config.yaml
n_layer: 10
d_model: 224
n_head: 4
n_kv_head: 2
head_dim: 64
d_mlp: 896
vocab_size: 8192
activation: "gelu"
norm: "layernorm"
norm_place: "pre"
norm_eps: 1e-06
positions: "learned"
qk_norm: false
attn_scale: 0.125
bias: "none"
tie_embeddings: true
parallel_block: false
init: "normal"
init_std_qkv: 0.0449
init_std_o: 0.0094
init_std_up: 0.0449
init_std_down: 0.00503
init_out_by_depth: true
optimizer: "soap_variant"
lr: 0.00506
beta1: 0.95
beta2: 0.99
weight_decay: 0.091
lr_head: 0.00745
grad_clip: 1.0
warmup_steps: 200
schedule: "wsd"
decay_fraction: 1.0
decay_shape: "linear"
final_lr_fraction: 0.1
batch_tokens: 65536
seq_len: 1024
doc_mask: true
train_tokens: 195700000
steps: 2987
dataset: "wikipedia_en"
Each number is 128 + 32 x the weight over the matrix's rms, rounded and kept within 0 to 255. Layers, rows and columns count from 0.

# layer 3 MLP down (transposed), 896x224, rms 0.108, rows 285-300, columns 0-223
[[137 143 150 131 109 103 120 132 150 157 109 139 130 142 138 113  89 103 147 113 164 165  73 119 147 115 131 136 125 156 156 129  74 129 151 129 124 102 188 157 139 162 103  74 148  53 167 116 133 187  87 103 163 177 102 114 119 168  73 183 158 136 140 105 180 116 136 111  75 100 100 124  97 158 130 115 146 109 169 130  79 131 203 105 119 118 152 111 129 109 132 109 112 123 111 109 138 141 120  64 132 116 129 152  77 125 147 150 182 100 123 150 144 142 140 140 117 139  66  87 118 146  92 119 193 160 102 145 128 137 172 172 141 123 117 114 116 167 130  97 120 109 138 179 116 120 148 105 135 125 234 142 133 163 170 113 153 123 180  89 137  73 151 122 176 105  89  86  98 156  12 161 119 137  80 123 135 152 127 189  91  76 129 131 152 119 145 133  95 156  94 170  77 132 168  82 128  50 144 113 105 136 182 120 132 129  65 118  93 170 157 164 120 120  86 143 154 139 134 162 109 136 123 117]
 [ 94 123 106 149 150  62  88 152 115 117 153 157 173  54 100 168 122 140 127  92 120 170 123 142  80  79  98 104 215 102 137 112  83 148  78 121 102  76 167 118 119 147 111 148  81 164  73 149 131 103 155 178 110 132 143 160  94 150 147 119 122 122 132 107 142 110 166 116 111 153 126 159 142 133 177  82 110  57  99  91  96  76 140 109 141 101  81 168 119 154 120 118  98 188 135  82 148 129 131 161 124 132  99 110 147 114 113 158 107  93 128 171  81 170 129 133 139 118  94 127 108 136  65 113 140  80 181 124  92 126 151 210 157 139 144 178 178 139 144  57 126 150 165 101 102  76 107 166 116 111 108 113 164 132 111 170 140 136 190  72 144 157 141  84 111 140 101 141  96 122 139 182 128 111 133 108 123 117 134 121 146 193 155 180 100 153 125  91 145 141 125 147 121 162 137  75 119 161 113 135 113 122 134 140 186 129 123 124 117 139  63 144 117 119 118 135 144 105 100 130 133 136 138 134]
 [164 151 125  99  43 100  74 205 145 118 132 138  78 109  92 100 118 131 196 115 121 173 198  76 107 155 129 108 150  57 106 101 106  90 143 137 145 136 125 151 197 166 195 174 112 167 216 117 136 125 144 168 143 118  91 146 143 106 144  95 119  98  94 108 192 145 122 111 119 107 123 101 108 204  93 159 146 118 134 121  99 108 108 106 127 116  98 153 104 132 119 184 136  93 185 179  64  83 117 161 115 134 145 121 124 162 161 162 141 138 196 114  90 136 150 137  72 110 121 127 146 154  92  87  93  83 159 119  82 127 135 112 121 158 156 143 171 125 126 172 176 115 175  72 108  64 125 102  86 170  96 181 161 163 123  74 121 119 120 132 109 106  96 145  59 166 130 185 109  77  92  92 105 161 185  78  88 151 154 150 138 123 112 150 161 148 164 132 124 144 151 150 139 168 153 137 151 117 113 136 157 133 175 131 115 161 159 165 141 110 126 136 176 158 102 109 157  82 133 154 150 119 163 112]
 [144 150  79 119 166  93 171 122 152  82 170 128  99 108 145 131 186 134 165 111 119  88 128 127  96 150 151 139 121 133 138 141  77 159 112 106 139 120 148 217 107  92 108 170  78 131 100 135 124 121 112 104 110 157 116 138 126 163  86 154 155 187 161 129  97 146 137 139 157  73  75  57  85 127 171 107 105 123 150 186  90 155 124 166 108 169 142 139 141 102 129 137 165 116 125 181 145 116 149 134  83 165 115 203 169  78 116  98 137 139 133 117 131  71 176 150  88 107 151 120 122 122  55 137 107 165 136  72 137 148 164 118 140 138 160 109  95 147 163 118 132 171 142 121 135 162 155 121 128 162  81 109 115 103  84 168  88 138 125 130 122  98 154  91 152  91  95  94 134 111 112 137 114 128 136 104 167  96 120  35 146  63 106 166 113 161 129 161 114  64 123 212 142 190 121 128  89 116 117 160 158 117 134 114 199 106 100 113 131 169  79 208 115 154 171 144  91 114 116 156 122  89 132 189]
 [103 141 126  78 112 128 128 183 152 144  96 128 157 147  96 114 122 105 114 153 112 137 107 178 144  69  66 141 116 109  62 127 152 167 132 182 169 157 104 113  83  55 101  93 130  92 122 155  83 137 146  95 154 125  90 120 123 158 157 117 121 127 122 134 112 169  72 114  80 169 146 102 165 184 150  52 109 104 172 202 121  90 156 140  77 142 142 220 142 160 146  79 153 145 114 147 118 204 114  43  86 125 133 126  95  58  80 156  65 115 108 121 148 201 163 119 107 110 148 101  95 117 185 108 115 164 169 131 106 128  88  47 141  78 112 170  95 219  75 147 169 131  61 142 112  91 138 142 130 124 119 174 128 106 165 132 114 127 113 111 157 129 109 192 120 157  99 128  68 100 162  41 115 110  79 133 240 183 157 179 118 111 112  97  90 140 161  79 147 150 132 129 175 115 100 155 136  62 148 176  86 150  97  76 108 104 172 196 133 167 165 143 207 172  88  89 106 169 156 115 130 166 120 135]
 [153 127 151 124 109  98 116 130  86  85 159 151 121  88 152 108 146 132 120 179 138 187 136 150 167 145  99 131 137 141 164 113  94 118 165 125 153 147 134 141 149 134  90 122  81  72  87 150 105 129 101 166  80  68 188 130 109 115 107  99  78  91 122 161 155 126 157 102 205 167 101 137 111 145 147 136 135 125  89  91  76 146 108 138 107  81 102 153 125 111 118 127 153 133  96 166 144  94 122 106 122 119  74 134 149  94  98 161 142  90 137 143 132 128 130 104 143 113 156 152 162 100 184 163  69 109 151 113 107 165 121 165  89 145 148 146 130  99 127 108  92 139 117  97 122 124 114 137 116 140 147 108 115 148  91 108 148 112 114 149 111 133 143 104  73 132 174  76 132 127 143 196  79  78 161 122 108  81 131 124 149 147 125 128 123 136 109 115 148 156 141 100 147 133 117 123 126  86 140 160 109  89 182 131 174  84  92 109  79 120 123 177 125 145 106  79 135 133  82 113 115 102 118  96]
 [ 98 110 133 140 126 193  87 122 103 177  86 131 114 123 145 119 124 121 181 167 148 112 103 111 148 148 137 109 110  63 126 116  85 114 104  77  88 107 186 163 113 137 165 132  93 170 123 128 110 169 132 141 106 123  80  82 159 114 185 125 134  96  93 118 145 107 123 112 112 104 180 141  88 126 144 108 160 123 115 152  99 151 121 155 147 148 122  92 162 127 134  73  71 162  88 126  56  88 177 167 141 189 117  81  65  81 142 127 101  96 100 184 204  97 115 118 171  94  79 145 122 175 111 145  97 131 102 121 144 131 141 148 146 134 106 134 155 107 117 135  80 128 147 159 151 113 110 192 143 131 132  83 100  90 143 119 118 138  81 107  79 138  77 173 137  97 111  65 112 143  96 157 125 132 145 159  99 113 148 114 112 142 113 169 123 129  59  96  72 183 151 161 172  92 215 157 113 110 125 130 161 104 103 115 147 168 133 190 176 132 143 106 119 128 127 136 149  97 104 127 101 155 118 101]
 [124  96 164  90 117 175  99 165  95  65 129 156 123 173 125 101  63  73 168 167 157  76 159 166 151 108 125 127 128 150 122 116 143 174 101 155 163 129  76  97 146 108  96 115 169 175 112 156 129 134  98 117 119 183 127 119 142 136 127 105 193 123 118 124  93 121  52 119 163 136 145 139 142 146 176 133 100 154 140  93 123  79 142 149 129 129 143 104 127 192 106  82 132 143 157 121 164 100 120 128 101 155 194 176 136 100 104 172 169  91 102 142 153 135  92 116 175 137 161  89 134  85 158 112 114 120 143 176  93  98 134 149  96  78 149 155 166  90 103 135 136 128 105  84  89 101  88 207 138 156  72 132 132 126 107  69 120 151 134 174 156 101 152  88 177  93 146 137 177 109 146 165  39  95  72  87 153 143 126 115  98 115 186  87  84 128 186 166  84  97  84 154 147 124  93  91 128 139 130 103 132 135 107 131 144 108 131 122 140 113 109 103 166 159  62  57 151 116 128 139 121  79  52 176]
 [135 112  91 163 103 163  95 128 126 100 121 129 150  90 102 127 197 138 118 152 129 143 137 123 117 201 147 142  97 152 184  66 120 146 112 172  76 124 108 139 112 104  74 103  79  90 112 143 151 131 129 110 100 152 132 155 101 154 121 118 108  92 131 149 156 153 100 158 123 114 149 128 178 127  75 113  89 134 119 169 131 141  72 132 113  91 131 104  71 162 143 172 197 141 138 105 207  58 145 116 134 138 138 142 179  89 154 144  61 100 159 119 147 124 120 122 187 123 144 102 134 147 103 158  78  71 100 126 188  82 161 132  92  84 117 112  73 172 167 114 126 170 163  85 108  96 132 106 120  93  75 145  74  76 176  89 171 113 142 142 131 222 186 151 194 115  90 110  86  64 173 136 144 123 137 156 133 113  83 165 110 147 113 125 157  70 180 168  94 159  80 137  78 164 135 187 115 152 127 120 128 121 161 170 173  98 129 120 140 152 109 142  96 158  96 139 148 183 128 127 181 137 150 110]
 [140 160 113 131 139 152 136 165 153 105  89 153 135 161 110 136 163  92 130  98 132 123  92 132  64  96 135 158 107 121 126 137  99 113 116 152 118 150 107 113 154  94 139 146 144 123  82 137  88 207 100 178 146  58 104 142  67 162 188 117 123 162  72 134 130 173  84 110 140 136 171 105 105 123 150  91 139 139  92 105 129 130  72 153 128 164  85 134  41 113 191 132 157  64 170 126  79 145 107 128 113 150 174 137  67 114  96  74 170 140 129 118 127  91 179 142 181 153 123 129 131 102 165 151 149 130 136 123 120 116 129 168  88 123 147  76 127  91 160 174 141 115 105  91  77 137 166  95  38 114 136 109 172  97 112 174 120 140 136 136 140  97 105 154 158  93 120 195 144 141 123  73 164 138 131 152 127  98 124 111 109  39  82 150 159 168 138  86  89 112 177 131 133 149  50 117 109  82 136 120 109  98 140  86 116 147 113 172 149 120 127 146 124 147 100  98 107 155 130 111 183 140 155 130]
 [129 171 117 129 113 120 132 187 135 111 136 101 105  81  90 163 155 218  75  89 167 100 138 160  83 132 117 144 156 155 122 111 120 173  90 146 202 201 103  73 120 154 107  87 145 103 128 140 145 148 125 151  87 110 197  96 118 160 160 142 104 140 122 183 107 107 125  82 226 128  94 115 100 154  79  62  82 131 116 140  71 114  94 104 111 129 170 107 159 109  71 121 115 100  99 132 152 105  48 116 176 103 189 105 150 108 143 195 116 108 102 154 151 130  97 131 158 134 131 170  58 104 101 125 114 143 171 144  81 140 122 126 157 148  95 116 101 120  96  98 185 107 189 120  87 205 115 160 164  70 131 152 114 128 129 131 157 108 101 144 159 126 151 150 124 132  83 172 127 112 182 150  77 143 197 124  97 130  48 112 163 105 137 119  83 135 153 122 124 120 130 180 173  70  85  98 126 142 189 103 101 109 146 135 131 150 181 139  38 153 131 164  99 121  93 101  92 118 167  96 192 156  55 165]
 [139 181 129 190 183  43  82 104 153  88 165 129 130  99 147  97 138 154 157 152 131  57  83 111 165 142 117  82 116 132 122 104 116 136 122 120 182 133 119 132 166 127 161 117 153 154 161 128  62 110  76  76  90  68 108 161  84  98 118 104 147 114 152 162 143 160  99 115 132 175 110 178 126 118 112 111 118  74 118  72 146 173 121 191 107 124  93 135 116 138 111 111  93  90  39 112 167 138 125 145 136 201 129 142 130 141  72 131 188 111  63 127 115 145 163 175 150 149 209  88 147 106 158 159  89 133 143 151  84 184 144 111 109 118 166 147  91 175  57 113 130 134 144  74 113  78 152 123  98 142 116  85 190 130  81 150 199 119 117 120 174 151 144 188 175 109 113 209 139 142 193 102 170 219 132 150 118 131 111 124 112 104 113  95 181 116  92  77 173 112 153 152 102 111  94 146 180 135 108  86 143 103 143 126 126 156 150 122 131 148 156 119 164  85  68 130 164 120 136 134 126 145 121 159]
 [157 173 123 138  96 147 102 150 108 160 137  73 152 113 105 110 181 156 119 168 183 197 141 113 124 191 119 130 118 139 132 120  77 132 162 149 153 105 151 100 119 130 147 141 102 132 156 123 152 117 112 152 172 119 115 145 160 158 133 148 159 124 125  71 103 171 176  96 156 122 118  97 214 182 135 111 157 165 169 117 114 153 120 146 114 110 135 147 128 125 155 144  81 107  97  67 116  78 166 104 129  72 109 106 129 138 161 162  96 131 130 120 185 102  95 117 188 160 161 105 104 193 142 175 139  92 179 145 112 156 138 123 122 156 172 100 112 141 101 154 151 147 120 120 184 143 128 131 146 130 130 179 114 119 132  89 177 142  95  90 138 120 105 155 154 120 108 173 137 113 159 169  82 120 112 118 100  85 116  83 177 146 129 158 159 128 148 139 135 142 125 152 121 107 139 124 116 113 138 145 154 172 156 112 137 158 138  89 162  61  93 109 163 109 111 116  56 126 135 139  84 165 121  70]
 [129 122 157 124 102 146 147  92 180 137 146 177  94 171 201 131 132 144  70 121 133 129 147 127 118  97 136 169 149 162 153 113 199 139 197  87  92 152 146 118 145 100  87 134 176 144 119 113 152  89 101 138 142 150 122  84 132 156 101 133 136 123 109 162  48 106 152 132 145 127 102 154 108 196 125  93 114 165 106  53 200 133  90 111 175 154 169 131  75 156 166 126 119 119 114  62 118 146  96 191 120 148 166  89 110 134 136 172 186 163 128 137 133  86 103 163 139 197  97 118 119 104 212  99 151 123 115 156 115  89 160 126  85 156  81 122  93 175 118 135 162  90 175 108 118 116 133 175 148  79 111  91 177 128  95 139 150 124 169 146  92  86 189 113  48 142  44 106 184  96 113  85  97  96 179 121 138 186 130 107 109 176 111 154 114 172 150 130 130 153  62  90  74 129 137 162  97 154 153 140 136 121  70 145 171 147 109 150  94  83 131 141 146 105 117 124 107 140 121 157 106 146  92 118]
 [169  93 165 152  82 114 114 159 116 107 126  93 114 139 145 158 124 189 177 173 180 127 185 162 152 108 107 146 117 173  90  87 129  96 159  84 147  81  86 114 107 109 162 149 128 154 138 107 112 132 131 160 107 124 132 147 104 179  73 105 128  92 151 143 118 131 153 105 115 122  82 170  85 140  91 164  88 177 133  97 123 149 122 160 116 114 132 108 123  54 110  80 167 116 123 105 157 133 131 134 122  92  91 167  78 151  87 150 126 151 115 117  97  90 134 103 108 102 122  61 100 125 109 110 109  83 148  48 175 111 137  84  79 118 126 147 121  96 149 172  97 179 123 112 115  96 146 140  95 132 145 175  82 127 132  81 124  64  82  94 143 143 120 146 185  96 125 104 118 116 175 105 105 161  58 111 139  84 156 119 110 137 145  92 137 155 125 154 172  91 147 159 133 113  99 125 104 127 132 211 120 111 114 188 150 107 112 111 148  86 111 194 199 143 119 126 167  66 124 115 172  89 121 142]
 [144 128 177 101 108 121  67 174 131 117  97 137  82 123 170 128 152  63  85  83 140 145 109  92 125 144 162  91 131 119  96 118 119 159  87 148 110 122 156 102 133 129 111 167 121 115 151  80 176 104  90 176 122 132  91  85 118 175  92  83 103 164 173 116 147 137 174 105 125  90 182 122  60 188  95 128 152 125 132 118 164 114 138 117 108 139 159  77 197  93  97 145 133 134 155 168 106 102 148 175 179 103 132 180 113 119 143  94 108 156 140 100 110  87 102 159  87 170 106  94  85 110  80 177 108 104 111  97 101  97 117 147 158 160  82 114 125 119  85 133 119 148 135 136 107 173 152 121 162 140 132 161 136 143 162 114  94 134 133 107 188  66 156 124 136 141 158 148 144 129 176 110  89 146 136  96 117 154 152 194 139 114 123 163 118 130  88 125 104 132 136 166  66 153 152 141 119 152  56 142 123 133 135 169 113  93 112 154 112 101 117 195  70 109 131  49 139 166 123 106 111 107  99 110]]
# layer 3 MLP up, 896x224, rms 0.12, rows 286-300, columns 0-223
[[142 120  85  87 127 149 111 157 109  95  95 178  91 124 136 206 118 100 171 143 143  87  83 120 156 143 158 120 156 117 116  75 139 176 125 191 161 110 126 106 148 114 152 101 160 128  87 101 138 197 110  83 132 135  91 122 136 131 149 118 108  92  81 165  65 137 159 215 123  95 126  92 118  98 163  98 141 102  96 161 146 129 124 105 127 139 104 155 163  71 136  99 173 164 135 100 112 146 146  78 133 138  99 195 180 105 134 122 121 162 155 120 140 118 206 131  81 141 126 170  92 141 149 149 169 126 109 110  97 142 190 123  76 149 159 156 140 177 118 102 112 150 106  90 115 112 134 115 125 109 105 149  69 163 170 139  88 100 128 145 162 156  81  91 123 124  71 121 181 106 100  89 133  99  62 131 193  90 180 145 100  92 134 126 129 120 108 102 168  76 134  95 117 108 178 162 147 128 125  83 169 100 177 111  90 141 117 152  73 149 117 143 113  91 158 136 151 135 114 152 185 143  98 157]
 [101 157 108 133 125 176  71 152 129 166 146  90  97 133 156 118 185 103 162 131  81 176  47 146  79 107 180 180 168 201 115  84 106 161  93 147 136 181 132 100 120 111 132 123 188 129 138 108 165 148 161 121 183 160 172 153 111 101 138 168 144 110 168 181  63 139  76 165 151 126 146 115 163 114 155  86  70 105 147 140 103  89 131 137 194 127 151 133 157 109 113 147 169 137 103 160 120 103  82 160  60 107 114  59 147 112  94  89 114 115 129 147 143 162 129  69 126  83 137 113 107 183 115 103 132 156 137 130 137 142  79 117 151  68 111 176 125 149 138  98 140  95 148  99 179 148 104 167 113 125 133 130 120 177 137 158 116 107  98 123  81 120  81 187 132 114 218 102  83 156 126 132 119  96 111 126 195 122 167 117 115  95 149 152 112 128 112 113 141 107 120  98 160  98  94  54 123  79  75  99 147 124 180 133 112  57 118 126 151 101 132 193 142 176  98 111 151 157  97  83 194 100 144  78]
 [125 139 145 105 198  90 132 168 150 122 156 118 139 140 157 178  75 111  84 159 137  82 128  86  88 117 153 106 141 105 110 127 140  74 131 127 124 125 127 119 117  55 102  89 125 150 102 197 160  70 163  90  95 169  92  89  89 103 136  86  88 127 167 112 138 145 107 120  79  91  93 124 121 152 156 144 113 145 152 146 107 152 120 139 120 140 157  95 178 112  97 110  76 107 115 130 117 134 116 114 171 200 121 158 118 134 107 122 110 155 140 142  81 114  62  98 245 126 124 145 147 138 177  93  99 112 117 122 120 152 177 123 104 102 198 163  74 136 153  51 140 139 106 130 175 129 113 114 146 128 136 140 118  92 122 153 118 118  78  97  78 114 111 192 121 156 103  92 114 111 132 116 109 104 119 176 129 112  85 163 132 151 168 128 165 100 133 167 114 140 151 139  99 115 131 161 151 130 125 147 135 100 168 145 159 135 141 124 146 113 164 164 103 103 168 134 150  97  94 159 158 144 142 159]
 [100 157  94 108 106  98 132 148 160 173 119  67 147 133 129 159  95 137 113 131 109 166 112 127 103 111 167 140 142  87 145 176 158 135 168  95 130 167  94  71 137 160 116 164 137 100 167 151  97 130 104 107 145 156 155 138 107 121 147 121  97 163 169 128 155 158 148  54 139 150 126 176 119 198  80 161 124 217 155 135 205 119  69 136 144 186  52 185 136 121 131 121 118  28 166 143 138  69 177 163 175 129 135  64 162 151 110  95 116 101 148 150  76 112 123 120 150  75 157  94 176 125  85 145 181 190 106 167 131 110  45 178 173 112 113 181 152 161  96  83 133 128 127  81 121 143 122 126 115 151  77 126 113 163 152 113  47 103 105 116 107  99 127 103 113 159 115 157 143 114  82  68  71 121 171 161 143 144 147 108  90  42  99 104 138  92  97 155  99 104 204  80 141 156  96 135 106  99 128 125 111 181  83 140 126 100 166 109  79 152  99 180 168 160 121 139 134 142 182 117 133 147  92  89]
 [ 89 130  92 110  62 137 171 143  92 101 112 196 127 151 224 146 223 145 106 139 163 101  97 154 120 123 114 163 124 120 145 175 116 118 136 116 112 101 153 132 130  58  81 115 102  71 138 167 108 139 175 121 137 153 151 134 153 184 175 112 109 157 145 139 141 113 138 168 115 115 187 138 150 135 182 165 118 137 154  80 141 156 109 134  65 134 110 150  90 128 164 158 152 112 158 130 125 136 112 106  89 134 120 125 118  80 119 133 100  99  68  76 195 148 145 173 107 134 128 127 166 142 100 130 145 123 116  81 115 109 132  93 110 104 116  65 122 104 106 145 126 207 117 112 137 150  95 150 125 133 133 120  78  78 100 158  89 110 147  99 136 106 142 179 152  96 159 122  81 140  82 165 133 135 119  46 122 115 168 114 135 108 157 138 127 138 153  51 101 205 139 143 134 105 137 135 151 119 155 120 148 119 101  96 158  99 142 159 124 122  48 116 138  81 168 161 176 118  73  88 133 140 131  92]
 [133 126 123 137 117 151 160 104 133 155 149 110 102 123  74  98  89 142 118 115 130 109 107 113 135 115  97 121 152 142 197  87 104 147 148  98 116 175 152 104 137  91 213 105  55 107  80 178 109 153 145 129  64 132 136 128 121 171 140 141 139 107 133 126 102 133 106 147 110 138 146 181 125 145 168 135 112 126 129  84 161 110 133  87  72 181 142 113 200 143 157 102 148 162 157 160 124 115 185  94 106  83 138 150 159 150 158 186 113 161 111 139  81 133 116 134 123 115  92 115 152 144 158  96 139 160 104 155 137 153  68 104 134 103 163 119  64 113 131 151 111 126 111  96 131 153 164 128 148 164 187 157 153 126 176 153 126 162 197 154 135 217 161  94  80 196 174 141 109  98 141 125  54 114 104  87 176 143 110 158 129 139 137  82 161 101 125 120 111 172 127 131 115 133 151 111 164 146 214  71 192 136 116 163 122 124 158  97 115 161 158 133 113  97 205 157 133 151 150 145  90  87  99  96]
 [147 188 149 155  96 130 154  69 108 149  91 121 148 129 172 161  96 151  98 100 122 145 132 172 107 105 135 102 130 175 175 140 132 158 127 147 163 131 126 131  62  94  78  93 134 118  70 102 116 110 138 173 116 138 137 104 120 208  94  97 116 161 121 163 211  98  87  89 205  64 115 120  86 100 136 124 141 200 163 104  89 161  65  95 111  96 135 149 114 138 155  93 168 118 122 108 112 107 159  76 147 141 109 163 142 106 138 125 106 118  83 110 112 102  91 124  94 132  78 113 124  97 127 136 126 136 139 136 116  97 127 107 106 163 146 117 164  45 138 127 136 201 106 158 109 160 152 100  87 121 134 187 149 155 137 158 131 149 136 159  91 149 130 143  78 115 119 138 105 144 189  89 133 158 166  80 158 114 128 126 167 151 170 126 158 121 168 130 121 120 164  92 120 109 141  93 103 186 136 167 104 152 132 122 118 111 135 124 138 139 136 129 186 125 134 110  96  84 133 116 118  84 171 134]
 [107 167 144  95 121 150 127  97 164 160 171 107 133 120 127 148  59 136 170 165 129  61 108 127  88 148 115 119 101  69 107 123 175 134 147 118 164 174 116 112 142 164 142 101  50 160 129 143 123  85 158 181 178 123 105  97 133 119 125  81 102 202  74 124 157 120 112 128 124 170 116 128  95  74 121 116  92  85 104 160 115 117 190 133 109 127 110 140 169 108 135 144 168 161 151  71 151 154 177  83 100 129 120 158 152 116 107 158  66 130 160 136 175 166 128 155  94 164 101 204 150 119  89 187  99 111 139  85 107 107 135 199 118  84  74 101 124 100 182  83 105 157 128  93 126  97 150 154 154 168 150 100 151 172 158 101  74 100 156 174  84 144 127 108 123  91 148 108 113 146  43 116  74 109 146 103 135 114  75 156  91 114 107  96 112 171 120 125 107 111 139 139 133  89 130 131 161 106 159 143  89 157 126 102 101 113 169 121 111 136 131 155 188 189 133 137 153 126  88 163 125 142 102 142]
 [119 117 124 100 176 128  84 162 174 156  94 187 116 151 159 106 171 123 124  97  56 140 151  93 132  79 109 148 144 128 106 118 129 139 155 109  99 100 173 178 128 155 137 153  87 134 122 124  91 129 101 144 107  92 172  97 179  92  97  97 143  95 120 128 152 126 158 187 140 139 106 112 151 139 129  83  31 110 110 101 107 184 113 118 134 110  97 105  93 135 162 159 138 103 121  89 120 110 177 100 100 148 110 142 166 129  96 144 133 159 106 127 114 112 107 149 124 120 122 127  88 153 134  89  80 119 141 139 109 205 131 122 110 143 123 160 149 140 100 108 165 122  68 106 152 175 125 121  94 191 133 136 138  64 113 146 106  68 144  76 142 137 151  94  72 192  99 156 157 117 114 148 187 168 112 160  94 137 105 136 133 129 111  84 154 117 135 167 137 162 152 121  98 187 133 122 175  87 164 113 148 122 127 184  95 100 189 115 119 137 140 160 181  29 124 129 144 151  84 120 117  70  73 136]
 [115 181 111 123  58 104 152 172 143 123 107  80 117  67 198 129 102 200 118 166 106 179 141 145 154 183 123 136  89 162 160 133  99 155 131 159 127 146 137 118 107 137 118 124 120 155 107 128 143 155 121 104 155  71 109  90 153 162 190 136 169  81 147 111  94 125 160 136 143 103 179 150 158 119 135 126 135 163 158 131 117 168 159  98 133 146 116 107 102 141 144 163 136 138 137 156 149 172  57 108  78 107 112 184  75 121 118 121 218  91 104  73  78 202 183 102 131 122 105 145 165  77 119 124 139  85 126 166 116 137 134 111 108  93 106 148 110 130 116 194 133 189 127  87 122 129 112 140 121 144 126 148 147 143 136 107 136 106 155 115 126 192  85 131 224 104 159  95 160 199 142 109  56 150 107 101 127 148 126 161 107 143 143 119 109 136 109 138 147 144 183 101 178 149 175 125  94 105 124 124  99 108 114  79 189 133 130 103  59 137  95 152 163 116 188  53 116 104 201 102 154 108 111 144]
 [169 141 122  86  92 124 130 144  87 122 205  75 110  67 174 177 130 137 100 148 126 134 145 149 156 151 209 112 144 143  89 178 134 207 117  88  72 147 121 119 118 150 146 114 135 133 145 162  78 153 138 112 135 189 156 157 133 115 181 178 128 139 144 117 132 151  98  77 163 120 137 118 118  93 188 111  71 139 164 150 154  91 146 178 136 115 172 120 106 148  86 131 150 125 120 117 124 114 130 183  68  84 139  88 143  65 163 129  93 157  82  92 153 105 137 120 170  46 153 149 153 152 136 178 122 132 101 150  89 138 142 138 158 131 169 122 144 112 127 124  64 147  89 108  87 155 172 174 122 162 151 191 106 125 152 126 103  83 134  94 132 143  95 137 166 123 138 144  84 150 196 137  99 148  84  74 175 178 129 129  55 104 124 153 131 129 178 110 170 120 122 138 144  56  83 133 135 106 121 136  86 117  90 124 155 179 141 128 112 172 159 179 140  79 123 195 168  72 132 150 146 143  96  95]
 [157  84 140 163 124 146 154 153 103 124 108 158  99 153  81 118 108 131 173 166 142 120 138 154 160 137 148 121 135 178 131 149  87 105 105 120 101  98 134 103 145 147  88 123 100 130 108  81 134 160  93  86  93 156 148  98 145 130  97  86 132 138 144 120  92  75  84 141 174 166 159 161 151 133 121 106 101 122 116 125 102 196 120 128 107 100 126 144 196  44 150 112 132 134 140 157 134  89 126 156 167  98  98 133 107 128 134 128 127 105 154  82 110 153 114 168 165 145 171 145 164 153 174 112  88 154  85 166 129  62 147 107 172 100  63  71  66 122 161  74 133 169 141 100 104 111 116 137  98 119 132  84  91 207 121 145  60  99  38 156  83 164  71 147 141 114 163 139 131  89  88 178 135 163 179 173 120 140 104 105 116 142 104 129  96 132  89 112 141 156 133 106 175 122  48 115 130  66 147  82 130 132 169 192  93 125 133 214 146 119 168 135 120  99 154 122 179 176 141  87 153  68 136  95]
 [174 147 117  76 118 129 145  64 115  96 122 113 140 145  99 148  89 119 137 116 208 138 199  96 189 101 171 147 132 103 164 186 164 139 110 133 169 110 146 209 134 143  59  61 131 128 101 104 103 164  96 110 146  70 119 144  69 166 140  81 134 147  97 140 130  79 160 140  95 147 157 120 136 127 100  65 127  76 152  79 120 124 107  68 146 144  90 149 150 150 213 181 136 117 118 122 129 133 101 111 118 189 138 141 136 200  78 171 113 158 203 172 148 133 127 131 143 175 135 110 104 175 110 153 137  61 129 122 131 134 136 111  62 139 160 128  69 137 110  91 151  90 102 127 136 154 111  81 145  97 126 148 172 141 133 123 137 125  82 100 109 105 122 131 142  97 142  99 131  79 187 127 154 185 164 115 138 124  84 102 122 141 144 139  97 162 158 142 119 161 137 118 171 125 137 133 170 134  79 166 175 131 134 128 117  78 115  99 137 108 183 127 148 212 109 109 111  61 122 175  97 119 170 135]
 [ 84 124  70 131 172 157 187 125  87 101  84 194 141 103 123 136 111 162 118 119 121 141 108 137  93 148 114 120  62 132 169 148  80 127  98 141 126 126 142 156 115  90 147 130 142 150 135 174 122 166 147  94 126 139 107 124 121  86 188 153 116 132 130  99 127  71 156 134 139 129 148 173 108 114 142 124 148 120 120 172 123 182 141  93 202 138 135 121 150 126 108  93 136 188 147 144 106 123 110 170 150 106 157  85 139 150 167 121 156  84 126 112 122 133 140 179 113 105 112 109 119 116  95 106  90 160 101 170 145  91 101 153 117 169 134  88 174 163  90  69 174 129 126 172  97 136 115 169 116 107  91  93 135 125 108 113  89  98  95  68  83 153 145 103 131 129 172  95 111 122 143 181 115 119 133  78 133  72  79  87 108 112 137 126 120  84  81  94 102 150 196 179  94 165 107 113  92 130 139 177 106 124 112 119  91 142 164 122 155 211 121 163 133 114 179 133  97 125 140 152 100 162 117 157]
 [135 127 135  91  98 170 185 148 117 119 137 152 122  77  88  73 135 144 172 118  94 135 145 131 143 130 158 109  84 163  95  80 125 144 134 168 124 145 170 112 139 144 146  97 125 102 122 211  91 155 115  91 116 124 164 160 165 151 129 129 115 128 215  73 106 152 129 159 111 159 138 179 139 135 160  67 145 147  81 149 115 159  76 115  64 108 175 100  99  81 149 146 183 233 142 115 125 108 119 141 117 127 154 142 154  73 118 140 136 130 195 140 157 121 156 111 100 121 181 159  78 135 107 137 167 113 121 131 147 132 142 134 166 164 134 119 150 155 130 130 135 146 115 145  73  89 132  92 121 114  97 114 157 127 193 112 127 162 119 116 166 152 117 104 132 110 120 142 151 102 119 117 144 137  84 118 215 198 164 108 150 129  93  98 120 161 179  74  75 102 201 108 177 150 116 101 120 143 148 133 109 159 150 122 154 126 110 103 121 159  74 125 121 134 199 111 146 115  80 118 104 114 148 162]]